{"hidden_size": 128, "norm_eps": 1e-05, "bias": "all", "tie_word_embeddings": true, "init": "uniform", "init_std_qkv": 0.0442, "optimizer": "laprop", "schedule": "cos", "doc_mask": true, "max_steps": 8814}
Each number is 500 + 40 x the weight over its row's rms, rounded and kept within 0 to 999. Layers, rows and columns count from 0. Numbers have three digits each. The size before them is the row's rms in percent of the matrix's.

# v: layer 7 attention value, 128x128, rms 0.153, rows 35-95, columns 0-63
# o: layer 7 attention output (transposed), 128x128, rms 0.143, rows 35-95, columns 0-63
# q: layer 7 attention query, 128x128, rms 0.142, rows 64-102, columns 0-63
# k: layer 7 attention key, 128x128, rms 0.123, rows 64-102, columns 0-63
v35 111:473445496564493390496532526508435519495489436537533525495418524518500550487545499495539474566479535466523470507589529523460461453529480536564478534500471484460516536432516492473560501505427475
o35 112:435520512544498465563478525470525490463482465414515481529582519470485546452435543482539461513440540441497499497515514440484516510522493434487496504503538483519537519563539505549490486501511557
v36 120:485514523560506383459463549545474526499507513534488502495466579568558517479476523483510509527502532519488523512530508471413445471437559484522505450558419489503503538462530546479561483499419490
o36 125:483515450506497489529478545426537455523522483461512473535627514494499504479397514468470487504422512467463473465550514502476489451485487467477524499500603517478536465491440488556499497441568456
v37 103:486526505510496572488484519460461525534532564488516543445473515499498492531529490512543507527515497505473544482406415519489505510488526506426490487430477505489508483524524547483504581602556502
o37 096:518434397429515501468500453508485503492553495537543454551441474494519461506529499449502537497533523522465454486463486538533509583459464480518514416483500522479417509514543518487506425478591495
v38 100:513467459557495530504484423498513483453446503483481513449443443471574569482484521487500501417528489536448451468470494530615508522492483494522458457510606496532509522487495447558475521500508490
o38 098:489537497495481543486522500514510499495480545502504485513596481501427453512505550528471502468516456501524537529536515452403528465512549500475526554504446524470646440521505530490472542474447561
v39 098:467512550478481511542488461454490487514540546481544508467583470477512491447440521500498522422509511459524492517486495462554553550550491462415545518457558563485498418514453538485507481513583486
o39 101:560472518448527489484473521539528475467498512538455520462395419505564494554574492453485517483501511514490519506466454579489431526490512554559474459482457532523514529454495516529511507490415451
v40 113:527479503542500546522570455466466521518522498501522496450550496459563519436555452557480470566485553491521548487505476518509569520579482538441476529464554533512514474463434543493470525521535486
o40 114:513484455523540482506481531571435536449504487485477525489407445557515533519524486487501484472547549502501554516445528542500486604501470489546451503520444475505520479542523524533515500557483534
v41 125:517478466475508440517490434517577453449501515487462479450467436517494481510439441481562503465428512443510466446531519523496451536527459509536491501573486504545446511592526552496508420517510484
o41 107:520476584502468521503461478555474462509420542556550543512587630451514494491494516531530501494465498490513558490502524449453510498474564471453522467441503489474529474486507531481529543546450492
v42 122:499506503479522560491523617491561520566520515466476461504493523446498404559541532463455536498539493508472522536528461498451422441498534453460528482498419502447588510540518508570497487463517504
o42 120:508481463507510553469530473455489495527542522535506435464458543485514479446482482561474502529507518510443461502498444475599513450492473529463510457497543514492378518453530498400575463596476499
v43 098:474497512506506491451565483502453525465479429519506478582528559479453543543512548495410474545581449535510537492478568530466508454421506523514501446455527489471493532454480448517496486465517548
o43 097:465542497513479487476495535405517541513525477436425474529463460561458531489455474486514462522488456538486465508519576531546489426560510485484518581557503490517463464471495452485524486456520538
v44 131:522541447488540480568577497518581499453494503504471450529464503419494496495497494469552498594506537527523469484599409542522428504518471492529520499424469487466521547493487454515462504470499585
o44 130:477468523535466497494434440476434493521495463471549510491458569516477504475481563578551479456440534480487499547383469480518549540549497422477479465531478496528436459543530477507571519591524511
v45 091:519539505503452586586398438503588459496501568499493472461557538535486468465472482490530512566444513575493479460528404520458550563532482497509476560536501493541458510535460522514452477527488528
o45 092:513466489505530511548489425570444516554477491550544603493479535537524468502529468490532502435505527492523539508431477497442485568466482533503468478444509482467445519516496517542464482525558429
v46 110:515496435529566484449514497486544484406508502451436479570468522495531553530500554410455525474553477570498513555411505544525510470523497531523532379498498483469479513556588452542484475472563562
o46 111:411492524471502572482450462558493473488524520557546459527487571446465450479491554510532515525495494530468501419571492517485534414501541494503512535479491521482457478507528479463563454515487530
v47 128:497503508501510426519539517541515505560488508533472385467482470441546452455471422499504480526542520566526530474547485485470429512446507546513548529496471490467477524495498506531470541541493532
o47 133:552455466483499454504472461404547511507487464471546497559540497612514468555449505537475514449446513456475465519501528479518511462559527366487503456522484502504478427512441508435539523540502508
v48 110:565450531439532498497593470508598465427490567459508456481536513449553489488506510488448509547550509478488498475516453507462518489513528467466508443495486536464528478563482517553472507499575498
o48 107:552482478520483512468487497565495453502511515537519496466394597477531488464519502587506499504500522535457529491485487529493453468489516469502522544507481529497490452479515484484690450520361451
v49 128:515512478527526477612457459499550520407493540526461514520536524480509516436476558501526484512473506499520498500609418467478470531452550404576466448523480472489485503491501531524525434434529525
o49 133:511515558517481522521464529500451481556456495512491567428517524546503522449498528542508462471476514515454527533377517514482488544473496540482473558542526504539560458473456446553529581523523458
v50 129:475564545484494681504535529457530469457480548437496533506479526480496512525536515474454528511508545513482528532481489485562486475550511491414465540509500517489583476539494399539466566466450468
o50 120:480540433547544461486561467521477520473540549540499409481439483435466445457538465515511509528555542496522463512470448522476521556516412585563503458491561518468405524572524518519530415470509526
v51 118:514461551522410504544428520494482511537501541503501505419568520433494484462492513555494510451534459548511544464542442465472518504487562452499504501437524523497454474546497560560491453472607493
o51 110:576422451452477543537447496495568470524450472537515567477431484602525502459535466509432481453475490550443460473487506503526446479471461509480479523521482534509505499416519539501522528498447488
v52 125:521493500505438524492540578456438533486468513495541539467387546548500490529580496525524513580412444464461503479539485544457506498550538520538446514517486503492524506454494518526538547517449472
o52 129:504451439510500529507573505454503506536524494482488527490527495498466505433456545492496451523583473506522411465532522413566498548484469495466533465485492467518424552482523473488470479437526461
v53 136:512460517492441539527516507459572454440508507523512478478505481443555489486429499504636532437470498514534438479538510491423488497515480541459467470520523500489478465493588416453535534556570510
o53 133:470509551534476435476463459603565443527468485512543512501468573480535462495514548523503528517510546475466560515543448487525516506601530532454498505495471499518509487486579526517564544553473456
v54 125:566441479528547487463517511477498512441555460511498503578537548498550504445484451509469493560478499555519609507415494515458595474504497558482493415474579472496508533458503558491484478494514547
o54 120:451540491533506583482456595552479522548531487464496519462465493530484534530459514433486481498534502574456542451547557555550474496500539529472486595568451479533538458496464495485491502504547498
v55 111:485539558539469566516430468503459519580452536526491541388500482547501510491495464545479500445462566517476516463481534480540460526435537501455481583546444486573472487526445486483490530560471445
o55 105:569522415487524443479566476509514521458477529538481478576589478526530467530499452500485537481486500441530515577490500498440511535474439519546510449441547450425516468537464559512439509449519531
v56 139:471511510492448464502486505503540511509493525546518455480603531518484443524454462530520510531533511504504470445538542485359489522439548495533521496569498491482508478474536543483501488525447465
o56 135:572494532504526465501504508446496473634479484495524561487483514541537495514491489500537470426472501516437522425542505467572482472530532557431474481458504519505462537476447476494513544420501388
v57 113:469502475474449561534539526438476505497509490497526440508536517407465460480470485489554504526445484538505517487548482508428506524519496507476518532463521531495511497483494430536486538453553549
o57 109:483481519510499437508447467465560530534525446505494549484372434582478510483533526491507438489581532542477477526455483487592494519578471521467451490521461494520387560457513493497515508529488465
v58 100:538455513499487439435518453509467513558489496514461450470498489482513571524511514504499484495551502564498555448476506479538485471497484583475517505454450477518519535481450506498494566489511517
o58 099:489533383488464444493494479521582558420538456427521465561562476577500522519429491511496542484434506471534526533543510499487501458522511366499507481524507533494547424519498604489512459484487573
v59 124:495462444460534424484583527492496503479474484495539493536414465413515516506531481516478478488552469472490497496587472509529448470533538472544492462441543474444529542484542508539468497437528531
o59 114:489473539501486550430487530405501450522476497485501468428492502487445523488470563563485440500511457528439447475500500439587490461512563474448510526535436507559525467482539473448586564511474558
v60 105:429531585491461594497451485434425533543455529496512535427470544495486515534517546506532512425490545512460532480516518496539458521457516509409523527511477529528514451515486450450521551594504481
o60 101:497520403464535390449563468492548525424518541536419449583492430520526473519520525483511516518517539473533481551464404527500497535535447559544511454467557492449435537499482545509482472428527524
v61 128:526453541494517451449489484493432521491521515494514440467477525416485442451536497522486505517544484512480563532487443540487574495474548530501581489454557520483429511580493440574474463497584534
o61 128:544443451420470578488473481525535504447526475512471530512455473565440511523504490498485528487495519575432448408515492482544393482483484469551518522523385492510464548490469481442546472450443520
v62 125:527491458503523516479507488508553479508510531472437415479447457436512492483510459471434504551551540554497579541486503506554509503502493551487556513486478482545519535625502413581433498466544512
o62 121:529454435433473505498482420542499522450507500567568471529509592507448447494490434547498538481488519538493521480510499455447503468461493462555515435468466490470436497576483548436569453491432522
v63 133:489495523510597441445419471519487465431526507478492458491467518488564482446466532417450513476579487562455534542505524471591550514488524513468570428476563520479441552573521489524488483529490533
o63 135:446460497401489574488494488516557486493527518494524462517520524482443472564483530464446584468427509539508455383536486558448406491448541498567530568536475503483546522544439486500528466451476469
q64 102:546517409455510475560557498499499456483512463477487488502385500509427516511524504574497468506524505538492540507490462528524486518494519554472511545542569475536526540541516488532518533579402407
k64 114:545425585503494432529482508493510480533597536593457536485512499522543451436536404489514474454494517573542568467421503519481487506563496516535533479454484559543400558475519451485553543459502448
q65 114:567492489456516482560495466586557520518457520509504563470530527487592543540514443558543419453483496566515500554481496479476494454480526549504466479511425529399529554489502530517468530474494533
k65 115:500463521530532496479522494481433383431512460544448481459497520588456484474527496506539514518468501527431505502566472488477490526456442507520582506498502394476516446469533509548578534469480507
q66 106:551480434515461521551558476507558482497434442427456534488524500483544530521405527505515450470476472497492485603503444437584503431497477541465487557517450465537509513601543435497531552509560515
k66 119:468487522471518455525549470386482466488568541574466482502573405507437496477493442501514511468421502450478502515488509571526501464520469503452567595542534486499567451504533494489506454498496518
q67 081:510442528518519461528527519474433512541438564463503512535461544514497438577507508577478515514460585524449501478571435515541524527522504481534501502490491528527565533558475507529568550542502515
k67 099:479535499490509483523512505450531402430589452563547423455512555474479516449486484446530490467488502560573462448463537572506464501486553471518537483530512422549539487505526493545503529546557417
q68 127:545453419453506495550494450552508468499451514477476530429560538527530520493529431489537426443503483518446495570495488478464516420482540493477485527506402480413467540505515508527507504394542473
k68 110:488500509514492533489530473454459414485492449526451487492487461539464477465487491516532567510447487521427481512523487480500463516484411533485602520510494359504551443526538484550604523514484545
q69 102:511443490515531521492574479534503523455470516530504540530467468455549504540487412525465486493570488522489509571557479481485561497410440549483473501499457499513450461506452524593498468488504511
k69 112:541508425562483478545497499407495529438531534585532504468516412533504508517463574544467492516455557593517481526470466503484481504511521446465506511517509487545592527504548559531498545508489506
q70 102:522508472559407545498477462477499520576490502463506498489514490547478546464456505530526532521523503494413503484499487502516549468553518471464496490521536484592563483468525468451540537615522492
k70 114:388503559447493541472494530458517574485506479452542485490447501453541476508503495473541564436413552502535509542462476526566487470533485461440490531535462599468535473550439552518556519450504460
q71 092:529492519539529575533488451495511449454427573527500478498462542537463493463553491528488525435447550504454593505554473488540502482490531563553468486549432505546541528568439436518480567474468420
k71 097:492506457519529476532476500483465389492543445497477496482504502521460527515483475451526535508523489518451451514490558497506425516527476490489576539486450413535531431478585499554572499546500491
q72 088:502469464485527492500521426491522459508421549470463482474477508440552504479557461478504512414495559516488508516548476511498505496455506536572473478580469536509619519584491516571479519456487473
k72 099:507534483489570484545547544469504451427554440559521487469513492499434478511494477472491480548534487514483499530465527551510441510516450493524550515444522424503542471443505510599542554574546468
q73 104:488453479531501540526550462505504490491441523503441521480567492532535518542502450477479447481513477598462530553497481422483520495522440522447466496548485490403521536454558537596545575489497486
k73 106:523488564508514479503526484457454392448499430513492519453490516537496471503483536505512535480444519539436493470565464514499491519447451532497596543514497380513536443539454521540543497464517506
q74 090:445495511459593534523538523526547479493573442481503412528508474461523500439510555403506508500489546495521468528501486597489535494473548563551522546451473451546520527554499462509460455475472400
k74 102:466560446445467486514499547455484540536499567400530454570508412501474518519497493485431530464467451497522517490481538449503519543588514496488460538533540576477487516497473470433429495485469521
q75 096:531506501451533546482514568473511544469534429476535555512450485549493451427444525462538484604475521581512532471476447507555480512432543538410514486450523529460432541509598472504524420496459464
k75 098:500478519535441476494466492463571494580482586460519477518486490514525497528564489493490429410479490451525554423561480440518564521550488479541480475481551547486445542492429496490444540435488522
q76 106:523532510478495516460501524512498477525467548511520504446497512551396507520572451507498477468440491517480598556448467559474483541529474479601469571477516500539512535515594467551510538404528484
k76 110:513493544470588454515455504549419427509499514503415494525447538552572501508500439449507482465492561487451489490497533500497453504476491563499547474536460453517580453465481497563521540544527488
q77 084:482481550508504567538558512500443461472486514515463553502543541478510512528456538492501557457500512561495482533594454478488487496503558497469496455480514471479435556529427502514513518518494397
k77 098:522504460514488526498514513424464412504595467455558438452488526535444535485505541478478493471438480511459555423535513512492487515506499465493544608530418454536557426503555478558530517501518423
q78 109:571438546586498513442488506470482530469472471543484447490370504497456467527522509586448599539530493510531553404493498440535464554482478512498538466503540552568492490476502531525513477553467553
k78 118:567468461505522486527453498528499516546489539554540576443495528426530539484538513516558392532598484529566437491466514554468532512495536490531435449510467534530446551476487486446504482509491443
q79 094:564518508439494476481443529580568490460520522526476429528466477463451457524502461489543503457514508451477531449623521471478514525431479495614517509522498508558458481469556457536492490511503533
k79 111:492504412522540506520554535454486464544504481501498526509472572494540510500522497485440490539530516538490437459387503545453474517547491480509561426479479454485555506454473522482489503512547439
q80 104:462428530408499560512466468476515533471501530554490510496445486521452500589522502461446534530540512424529468455491503468490482542555480456531504459453515493428521482504455560482436447448516486
k80 114:539529431538501479496541487563566516540437397442557483513526467432492525512501595534535478573537488537513458442520565447510506513432529466532457461478553559504446524501505499514514501498489625
q81 086:508480503560493502513511527516466488520441506497463511507423479496581459508613487602539489480478506578478504545470455532474452498503507546489512505584458484543536547493581530583579518554474485
k81 093:520489569462522511556434441453458468443529486511510513497517407525517499485463515432477541415539528562496502471433519585471524519526490557484481463506501480516484488536410502553560545466495466
q82 103:505499519528544553544548532532459477491494447411544512455532479510573522510502462498557459473456528517501446587500483531487516488492525568402460555520445480501420506459480529550505530509476368
k82 119:451467572495504507476473523409485449477527521537409492495449476608437478521462550468491600470534455534432537472504450501497522511524458486492512607531471396464565475513482492507557549470485536
q83 105:560463535504536472527438501523479450457445567598480542486519500539491564479547473488544413481565483518465508534452512545444467456437535545575463502494433493437432482513490523477474523444507468
k83 113:532500445549500529501522456503468420492481484493405520503444507539512476517509472512481517489466532521437529482486493472512418522471418529464540467490456412523509454488534518568585500522497532
q84 129:599431510520513547574552478505539473515463552506477570516541550467482534450538460483549430474483450534538533578495472463511475455483583580458423546452472485453475534553517453490472515421519471
k84 109:511518445523484454496494458466455431455506477528416527499492472534444518512508462526498477515487507481438505483475518494526447486474399548494594515488478421540489447495567471504590516483496515
q85 126:430516538534514524475474527468433516541510454455550463546416491476546447545501553491437582546498525456529506457548513547485529611553485443532489568508573506569507452482474464553518482591540467
k85 109:496498550443500509515464555512530628503502562492576474487493485477517536503493511473465464475539502511539497483461535533499520499508597485468416498503534576495498556507460549449386489527499474
q86 093:524484503468490472488491471515542539479527455525453536454454397477424538447508428530526423538498470475457521505452554550552433480523457528506486496581517507563483508520537476506527442509426506
k86 095:523495497475558442531501504511526568535442517497524512546425447494582426490537496505453521491526520495558481560488448521472558467525497485469457451480558645476472570487470513459486519423518535
q87 120:486495465574487465442501513479488521511497442477529392495489508486504503532368528530413537484481533462493539449484488492578486519526464487465539514538567496576540449461527552479564557624487529
k87 111:487487554445510495501502516497523588530508565478560571487508540480452478460516464468537462497500505512606478527484473563500547468540591463530441509538520587530483533507473527431386423510502457
q88 111:435488533504461514478464469474460561474510459512509501473476457509527506513410514561480522520551516457499497494518483516566490544518454462485512432532530469494471467410499531502506496619451473
k88 099:475490530526497520470496542503527586521460504416551466494509520522509514493525512486492522492414515552572501480551473488467572486522543445483424537519483601515461555520456546457450487449498502
q89 077:455538491476525510508584467530540491499464450502497537512466517491467386553480427515508519493432587560496506443573491493520464529473533500572518480518561513513564561509483494526497483444526478
k89 094:538500482493531476520527545442524416452573461479533437536478512519469532482506531446487502498511479455523456386503522555477502511535537449577572516480517445502499478482530496544516547554527478
q90 094:510526543543472563472478520541456461494496556533563475438505552560525497585517480505463550555534482503491471481557515487437535536492424456547471456479510517451556457424511549505516501455512574
k90 104:464518488469512504481473485589511477437470459515501528495546526494482478512524558534580526554560525500449458424503490519497480545433544518510529512571454444486572425511491498544503478589495490
q91 096:458471467575497514455572564493544518437490458437507447432484501444473430547538521514455506462493550525515490499579499500583544505451482496469560516553466508488548525440514543594497496508465481
k91 102:535478560420496490485512529461493567544500540508576491500557480518468499522510533453495545507447463518569457516521489556427514532573570474495410580569514499500541493509432505521427515485500485
q92 099:427540509596428540463560495436549473523536422460524533500476495458479504533472477500431499491504500499530492511474421499522510544501451480442494493510591483491465469460528532495530495567513489
k92 102:519492543461488446506508502495486656502473524492547498517528464522500515484477485493493489474468475468574503462551525532482591495496542489496442561516524612509502500522457537467442482462479518
q93 092:489547462517549518521504368506469427482461511482545480530500572567577485437490495518476539483467520428492548494507528535570531517506505584515477527475469506521439434587450484535519507495485437
k93 097:471476477510508506501477527467545511459563480588436555482508418495418508477455459482511506482565504504476488484476521458532476530500490426480553564486542426466493503479561511488478491584463482
q94 093:464528488415524478543504490412529520486554456480495475466580481464423510476438497383510573509520468411490409469504463499405552483470489436455538497447528522549459446477504488500499485443472473
k94 104:532497444532461511457496543567529556578486480467512494539502542473526504502509535566493502535465436474488505524490532368524547445533510500473433501517467592486492527570497504410415489483484549
q95 101:535497454478529450518567515526534531397515482475510526532507459475545511524483492520551418586429544437485455496512419446536459520500463495489450518475525498450463520495566485516551420451570570
k95 111:463478457453508443453502494501538465491504542441488487507514432536435475472474491441437497491510499506539447510495502508505535516463483461521517406475611481458462462454465541476453506480469576
v64 097:441486535492447541537506394537541484517469529535456422512531518414539573510500557439428486475530441523539434557463498526481471514518498472526516431571520509547470451469425490493508541518544439
o64 097:530533478529539446490460521484477554488527483510442573495463528570480455400508470441479527485484493417538547418499469475428536488578536517472519453478489547463478465489515454498457517522541490
v65 084:472515573416488529501512514440498495444471529513517556462520483451457491567475491516521524545499447518490435502483495581517456517503519439506481465552514486600499514445507459451532527499538491
o65 089:505537530518530430482473498546454523532473555526444500482523450538488525464478501510457419499466430450507550517502562507514538488532456467581530428510516441493366540450511508499447527501498523
v66 089:585519603489471476499480547469473501508501550500504450442491556602472527460513590534462516508564409472514507524533493479444544550522478469554517529523536486513439442510510479519505543460542488
o66 101:495504431510485494504526499531518457482512469408466492477569506465513536469459495492462522579524458521524431367466450439505452448541525465498564487455522540434535491424510492490488482435502485
v67 101:472445494517527417507464461550518513489542461534509532505504535434432380446498454492547479510525600491514492490484406454499470484449503502413532489367480494420499512491506564515522458466494533
o67 106:518497546478492468494430524517507470477478485507516503442428467503598501548500499492512509436485566526450536550463520573516549533515493488509447483605491513608545502530452526565507555491529507
v68 093:494489576493500391473495506485529478463488503529472538473546544528405477480510519507517542444572441528556477530464518515544529520494526507479537536463533458516461526483475524496512577570453515
o68 100:553488493491494472531518474508487467535486445469468566437488493512583523511523528486494489504444498453457488381463466483521456448500537431520517457520514518468485522454478507560472480439598547
v69 091:544513575461516428480468578479472519550531530479504495392478496514520439437566489546575505523480515450501617541535476509492431474458513532493514525483502485541458508495563503562484498512525489
o69 096:482428464508482448490545465546514502508525533502536477458564505515536519543429472531447543565463440524455431516489542469590536541409436447546468468561507478480506511460472544424517468460457551
v70 091:448466554429523480516493496476511495496498478477457539519518528483561441497485447412538519530516575461475464542544444533545482495477533475529511488531467507517561557522449484467528443384529498
o70 101:490482543604493509537466479461487537506514507565490575443440492508496516499511502519498478491414580493457547562435517487521492543504473531509501459503530520550507504492426469473571467563451470
v71 087:496432474490494448443476487510505488451529497482536472390510494566458519518423495468499494439433513465513541440503487573522471505462469572518519517496545490545435495452580594475491456509446534
o71 087:495472548479510570456442566499540485557477587553511501488472524541476481578458558487491508522529451514479521530519534513510428494489546493521468478517426463440494458549463648495515617431551441
v72 087:558469505485541458504462543526515477542483502461508502532448476597508523471554518509502501550497429501501523488473544470492548461552517515521453561494535467399521528561511478566483527494388510
o72 095:506491440501422551473589551480510476585534510500557534523552524496473498521479508533533453515527478495484454496555498520510481443496534482415525531505488502484527473498497483497481482494503438
v73 083:469411571443519501512492535505495442486541497503524475521474509539465534405465521478439497526492517497559508521501462489383550515505506465492474477497553517445500465548520493518480466468618493
o73 084:439492505551454520533466542463571475478555460515493554486564439542461477535426519489509476484520561526507501481452470527474461466588526510454501433514458513511496414508497499503507574422467461
v74 087:474538413479476401492421520556445516455515536472445560460528500527569467558451511516538492531545496451483508509476507534568427465525539528531532509506427483478513517457451580503514555438450461
o74 092:511473530460524538370479482445459518551464608513533485455517504493510521483512500564500507499446445473446523443535528442516577525438506492489484422511528506564522527496446489506525523545527498
v75 077:515578506554520483478499518534437533547459426496539595479532511453510427538496484559555534478530498543488450468530523439602486499498479487518545521439412478522508528494496468468536547526398521
o75 081:585485472454542483502549489558462477482401506450496424511485460434553524503567510516457459506461431529499465515511491495500536493476467453521518534504529489534535552470525495571513443560530571
v76 097:439632413500509502525495506520520524531494528530479461500516503485545539507480459431451515480511480500515504588492534460453430515478498462471482527482454499474536526393461550479518483493442522
o76 092:502465558526506470517480486420517545489540520482507535440473520460447523459529455464459510509431513427538494449492488474505500526503512584528443462509551529464498539542473458490538536528574524
v77 086:397457495499500480515483452533482493495512466513490507554466448362577453442491512514447492539538541515501492508502573499553492512502553471467536345450551475499544497506500454533489519523533501
o77 091:501496458453529440531492468448499486467529475558529504516515453555555488520544472511483411471491521509504534502456501463473568512431493509528457426519500472547459526538508494498500491468428603
v78 081:522516517495505606532481505452426496519535531507447546506476508524525523519520470562541513553508450525482453450507495529496522513519552514535490528522445488525574471512452446539530482482482429
o78 080:495501526470450427447507518563459523476457455478504474562534478490492544458472435494561553506538485529485558463546437457510505487451502499561531508449577555499438557394538461470438420584499482
v79 093:452442435472469552478523491426540508508514535482468457460509494434492489489491517416412445482513490482515526515515506582556520465488474524513493472611508507540531503501462500511453460517585479
o79 094:496532487503494591504447493468472564542513544567446540547456556636468477474533485463551572534464520493552546485427498481476488513474514518492449528434462454503406459508534561452482489507455462
v80 081:507493565564494516444463587407538515488502466482475511444452483487483465480509489575494531534521513519569522569546507488540431504500574495553506499500498479519535503532569435535475520527597493
o80 086:473486462515463425447526499543490461516497517488504434499585495569467551553434485526496450532456436502451488493469535470566520478438418495536485487510503480509429449437563559450530482457486496
v81 087:522497484560583511480530550498495490514528468499541518451456498520463450415549510499538461527485553458447524468492470479483572486445471561492538538477543489480509469556545475506463467518468474
o81 086:533513464439472484501519520548453446504480455475535491538521502451565496590511526457515502512580601584485472583501488551501468513486513506487509581469498484494569541546530531474427479453505454
v82 091:485454645448461629495486502460459464525464503489489534574535461466579473500514490514512507501469517520497523524463510586505540533542520531441502421510541523611481496497448492478506479497598477
o82 092:434462492570523444573535445563512583438532475568462514510499456533453473531489492488444582506527512507478542469538461524528483508486479500561531467543492502464396492419474433464465451516434568
v83 079:473424526495508489500508476551545454503512473487471388549483488563529516500437516348476484420545499479494496542435564528492495503475494499438532503473524533517437471447521480442501472561488497
o83 083:536507564507485518508509493482526556496552518523516566460385511516483479502515482465481557492509544443490532434512486543439439558530561562478502441512454484418523448541437513535480552465510427
v84 084:492472512509490556475517575415505491452508522505512581479518521470456396540553524545552469514445494453473463427507452562475536473428493567517518493556464523518502466526527431514494490504544483
o84 084:487578537490484530423445499569429504551466518505469421532482488535515513469483506480540519478560470535475557550484528519541506493524519492500491542499478465525421523476517536422442433502476449
v85 101:472469574454572601538487411511493482486437434496494546531457484427544506409490483465535511492495509542481462541509564484563481501558483497555464453583472538530583526545462435491513479478530493
o85 102:489489523547499465559568442523494583477483458548466517512478494525470491489563458482490475480450538513510530566500495536435537541527455499501535565500497478460473465512527422519513459601453515
v86 095:532390442507517455452467491467509503475518527477517505418465540492426497517529487499513489482446488461467522456549474448449486492538496539509503596464495505430469454584536573547528496536537499
o86 100:476494482481456519387455603526541454519443511490485457536512566573485491522468574515475537474555457527462478506501552497516468501517496487413515582573472528551517427510493552491466523508499375
v87 097:404520427527510501529469466517478515495476477510555431593578479471471535537474538502397465460559506454447448505529581481526486479514491473521525501534519501529491500445438466449443557505474491
o87 104:546554498465551522485523446376475539521486547471488465498458440562483509471553455535513469471502435439536523504495501447441492548548522541546491480478504488542500498572484502503479476505511519
v88 094:448485452474462455530480425561536484504503456509459393514504507510609562500422554400453469479509455519528502568460560526515479489524499487511492485564526510523513499418476527502526516515500477
o88 090:514500520510526556477486512422493530537544512495491611466468470538461496454504500506487479508470514429530555429515491474425509517510521518447499459472479507430536430508498490533495538561547509
v89 086:501438422502524557487559496451520470500534477454550482493517530481359528523533508445472494468512528519506445446483481462422575487515500499448506564452540501507462475564499484477478523463561554
o89 089:536575490523452501513440541512549485482484472496459478502429564537465502504473510481551487475559542513504486527434471530468397451548544532488499524508485521540489532532525571503483504455548416
v90 103:488510430544431598480550503473511494448493510480469465442463511431568459543500502475456488482512466493554464548471494512478427481537470452472476527534435520438579463517527481533505482543532555
o90 105:440502563480502515400478575555439472533459615522479436543461529540408529445476519501475479470524458495497585465500499542501559483596468535439476510467478474478449443438614497478506546549494472
v91 089:490446487541502555444481515403460496485547508481529538443519498429492511541520517586476469545446504515439578453550506568535559494505522541435491530485546523540495458534491520507545466493623480
o91 087:421485445445471505442453529540512509477470504518449420546527452543463516530487516469514538563570488531462515448527518471498440489409488535549493575572472526526445535449531546481452458507429476
v92 081:472439543516454525482459569386509491438554478498520548504537543481460505524515487586512530488518513512454476487568472555572577547516501474491522536432520484532513492546465481468496482468542532
o92 087:448478474456518501483456499501474480493402487499466438541464428531486558515497540518548494523509420464486521490502476471481401480459476478623504520521486528539483509432498568523469467448434493
v93 106:530493476553502488459523535505549524502504485483458470471454488501502418475462434458520482531490558527581581519484469419472437474450509497469477529503490468458551510534557497514523433515429568
o93 111:482507540507413535456465581537500445552506492476556519504513573502453476538474567484535490494434529529463533549475518561527552481499487511433461520473467481468490473546488518461530551520555416
v94 087:529449446510452521477467542444478523559512491435510527417503432529554550582502476582504549513520469516452546478473570508563496516585546508505514546414508473579510543598551523550513538516582484
o94 095:453439459475487492473504460531522524530494557548548428546554529508462539511473487595461502530500441519457454416527535436530505488370451464537538496521526492538512527405529541475493482508418549
v95 101:546495497492486526554527474495461516584502515479505492517508518509503561488513540534513518492509484476426482461563542433509491483525531476519522554466441515522520489617453427506495508461480467
o95 100:560511412499477464494553457492519526447476453452512446497476521472525503445502418541524475496537523539508444530488476456460446512471485523520590555467560529514568557476505485491533447550419498
q96 087:522448497512490473528474464447487484463536444538494497473542512472572504508409507447584525590520542615489598554457464537521475440495525458454520490479470533502476524512563493506505530499450539
k96 093:465491524542492440534537502496458392563514549549451508543473496526478531559505451502473511441515486503503497497545499461502484524474455491457540495526481399509539404467500504501532493483490450
q97 101:586434533447527479499484535497454486469458519540476496502456527585445412483484431490527476473594499539484503449442481521508468518512519570470482475470550448474495461423521531501450505548491429
k97 098:474540444508495496532508465445469398502532440481433509490502478492520499530504487481491535503454492480479482454476529498488498566466444475518587508493462404548540441562500539525578541501494498
q98 111:493473581460464533528473581420539487534644460470514509544448474509549544481524543544491550473470492509497526438500523526435484485527485455385477498498504509459506427507423547504461533504492507
k98 105:512496503504480463442513500519535615523481536479586501529498457470499517506464492495459508479471479517587498521468514500528521492561559460532417515515522591527466571508477538495460484509541496
q99 108:460475487553486474499517506478498482470491488495517446509580506506483476509506535477525440525472461564495556531567423461460445474487533460451536486472467515436521567514497500507531538543518503
k99 097:513518484490498540519478474486449366485504452518424519500489518540479516504489452483509511495477503532475522449506516533524451558493450540510591515488469383501529398509555487551551495464510493
q100 090:517475512480446515460578502478556496501536503501485489458453491479546454528566536519539489441569416482482480461518472470498539524468520524467513564441566513501453492454541538484473482577450504
k100 098:491469453472515478505539502516464514517425523431442490471488524489527581403543512538506463472453497492478584573416488511478546465525524494491474587507475530545507585550485436586518475501508556
q101 100:477451505484585500561525488514525463467489481498535504541498500492467447451491460565518451499468466533521578524554429455444466418493506487490516488425480502497432538546525488488444446466428477
k101 098:491512491514460486498509500459467419498523471540446487491504543543460510491505473465525494520507485524468492479496514491516460523478445532485564507477494333477517433502566481527599534490482486
q102 096:513495438454519454503522447512513455444508510533499574523533456504521497504508515500596381549552505448507490477435432435546478514463527478477535451369556530501471546524529496550479516505524475
k102 101:510495488511479473504536439547454424440495426529428532528491499510499497450508523512501537458500443521450501508538534511516499486474476503484551461522479374486490460481507477565533516508479512